From a checkpoint of a small transformer trained on Wikipedia: tied embeddings.
Each number is 50 + 15 x the weight over the matrix's rms, rounded and kept within 0 to 99. Layers, rows and columns count from 0.

# q: layer 7 attention query, 128x128, rms 0.0971, rows 0-5, columns 0-127
# k: layer 7 attention key, 128x128, rms 0.0878, rows 0-4, columns 0-127
q0:59 44 59 36 61 62 58 47 66 55 35 33 61 29 67 65 64 61 48 48 59 30 47 37 40 37 56 45 68 40 54 47 44 57 39 52 39 40 58 45 62 40 46 43 32 44 50 43 55 46 21 58 65 68 50 45 32 64 33 45 69 29 31 56 57 46 33 43 44 36 49 58 57 37 52 44 63 37 35 56 54 46 43 38 37 59 60 52 33 77 43 50 63 49 59 74 32 43 54 30 56 81 70 51 44 54 64 49 49 46 53 56 24 60 38 36 62 47 59 50 61 73 58 61 54 39 45 55
k0:76 69 39 34 63 68 60 64 53 45 32 49 35 43 38 66 71 66 47 50 45 65 50 33 49 26 40 50 70 52 71 43 50 30 35 65 41 48 54 46 57 51 27 70 32 45 46 38 46 30 33 50 45 63 52 42 42 55 71 43 38 39 34 35 50 58 58 45 49 41 29 40 70 55 60 56 64 38 24 54 42 71 49 52 30 35 56 60 61 53 43 63 57 45 59 49 49 29 27 39 58 81 67 42 58 71 46 48 29 42 55 54 15 42 42 53 70 61 65 57 53 61 44 53 61 49 57 51
q1:55 72 41 59 30 62 52 50 41 46 61 46 54 77 40 65 46 61 54 28 67 65 51 55 57 28 62 50 44 53 53 55 50 40 58 32 28 42 30 34 73 65 45 71 66 41 68 47 54 58 67 39 28 50 35 60 50 58 57 53 51 54 48 42 57 55 61 51 68 71 53 56 45 70 69 55 56 39 56 32 26 61 45 71 60 44 44 63 40 37 52 58 53 44 34 58 44 36 45 38 68 58 21 30 73 68 43 52 62 47 33 34 67 50 51 43 47 45 54 37 35 30 51 44 48 45 67 57
k1:27 60 51 58 63 45 51 38 45 38 48 65 50 60 34 29 60 53 51 61 66 69 60 58 82 33 51 56 59 32 49 48 20 29 55 30 31 55 38 35 55 46 62 49 55 58 68 60 38 66 59 57 39 46 38 66 36 58 44 66 35 48 44 85 47 53 55 34 40 71 54 50 49 64 29 56 27 69 65 56 57 24 63 46 77 46 44 45 52 17 51 47 57 45 45 53 42 49 39 68 50 45 34 46 68 46 51 52 83 39 60 48 72 48 52 46 43 71 57 34 34 31 47 43 29 43 73 56
q2:55 22 28 49 33 54 60 41 64 45 44 77 64 41 48 57 34 75 42 84 65 58 44 41 44 61 48 36 46 34 43 52 41 67 44 31 74 60 56 44 49 54 57 36 75 55 55 47 24 35 66 37 69 44 55 44 56 36 45 70 48 47 61 41 61 44 53 39 71 39 60 43 49 45 41 31 62 60 53 63 34 54 46 47 60 59 55 40 25 53 54 31 58 70 41 63 45 50 63 55 81 56 54 45 67 57 65 62 41 51 45 59 43 51 48 58 50 35 30 16 50 20 41 56 51 52 48 42
k2:69 38 52 56 56 40 42 42 53 44 58 78 41 66 47 69 53 75 18 74 56 55 57 67 37 61 48 27 36 56 43 46 30 66 50 31 58 59 41 29 49 70 31 47 47 64 48 56 50 29 64 43 64 51 38 46 54 33 56 64 57 37 62 56 64 51 81 40 79 40 60 43 39 39 43 50 48 74 64 62 37 51 64 48 46 47 56 59 09 42 59 32 75 65 52 53 56 51 49 60 45 67 65 35 75 48 67 69 36 38 39 32 65 54 42 72 35 33 38 28 64 30 36 45 58 65 46 37
q3:71 53 28 53 30 37 53 54 46 64 42 40 64 55 53 45 53 74 68 39 63 64 46 29 48 72 46 39 65 54 52 32 37 52 43 40 42 59 27 75 41 52 40 60 52 44 46 11 54 43 47 40 57 53 55 43 70 56 30 52 22 99 44 25 29 63 33 36 72 49 47 58 47 47 77 49 43 61 47 51 45 34 42 49 49 33 45 56 59 48 57 36 40 40 34 26 72 41 62 72 60 57 59 73 41 64 53 39 54 54 53 61 54 54 63 42 37 47 51 68 30 47 34 53 56 41 42 54
k3:64 47 25 54 38 23 40 30 63 60 62 45 57 60 60 37 39 42 69 48 34 30 49 41 58 66 42 50 63 35 41 30 56 63 56 55 38 49 55 54 39 50 48 57 64 35 23 49 52 61 72 52 93 61 48 43 54 55 26 23 38 81 55 41 48 41 41 56 56 44 40 27 28 51 39 51 37 72 55 74 70 36 47 58 54 65 51 56 54 34 72 51 63 44 44 34 62 59 34 67 30 44 55 45 53 46 63 60 74 34 53 68 84 50 58 47 26 44 42 52 49 54 38 59 59 58 14 50
q4:48 40 31 32 53 31 42 57 40 66 43 72 61 49 45 47 53 21 45 81 60 55 52 51 60 59 55 29 64 54 49 72 41 65 59 45 67 65 57 46 31 49 72 35 55 55 33 38 46 44 54 21 55 52 73 29 57 47 40 50 55 47 46 72 46 29 47 55 54 31 54 39 48 62 29 48 44 53 62 50 46 49 47 50 54 40 61 39 51 60 47 55 47 43 48 52 64 51 48 43 21 36 61 54 49 66 62 51 61 33 50 29 64 56 40 55 44 42 52 72 49 49 48 32 61 44 46 26
k4:59 37 46 60 47 21 38 60 40 52 53 55 50 58 51 55 47 30 35 51 51 43 50 57 47 52 81 49 56 52 37 48 44 67 56 40 56 60 59 40 33 68 43 23 39 45 45 42 53 40 68 41 55 44 79 31 50 52 47 14 67 50 43 67 53 39 56 65 32 42 48 38 38 61 52 46 53 40 72 60 38 67 54 52 78 52 55 41 52 83 32 54 50 58 64 45 48 67 58 34 38 35 60 22 48 54 39 69 48 46 37 36 55 33 42 59 49 40 46 62 70 42 38 40 62 63 43 61
q5:51 60 48 41 53 49 51 49 41 47 28 75 47 62 64 37 66 37 29 49 34 57 59 27 68 31 36 39 64 55 44 60 23 67 53 69 54 46 60 45 20 42 39 63 40 56 72 35 58 36 27 43 44 44 71 43 64 37 39 30 28 30 41 67 56 64 28 68 41 49 72 39 72 43 47 74 23 69 62 48 73 51 54 45 42 50 50 54 52 38 33 64 59 48 75 56 67 42 41 27 26 37 47 56 47 53 38 62 59 50 57 59 50 64 39 40 54 65 46 37 63 70 58 57 86 92 41 42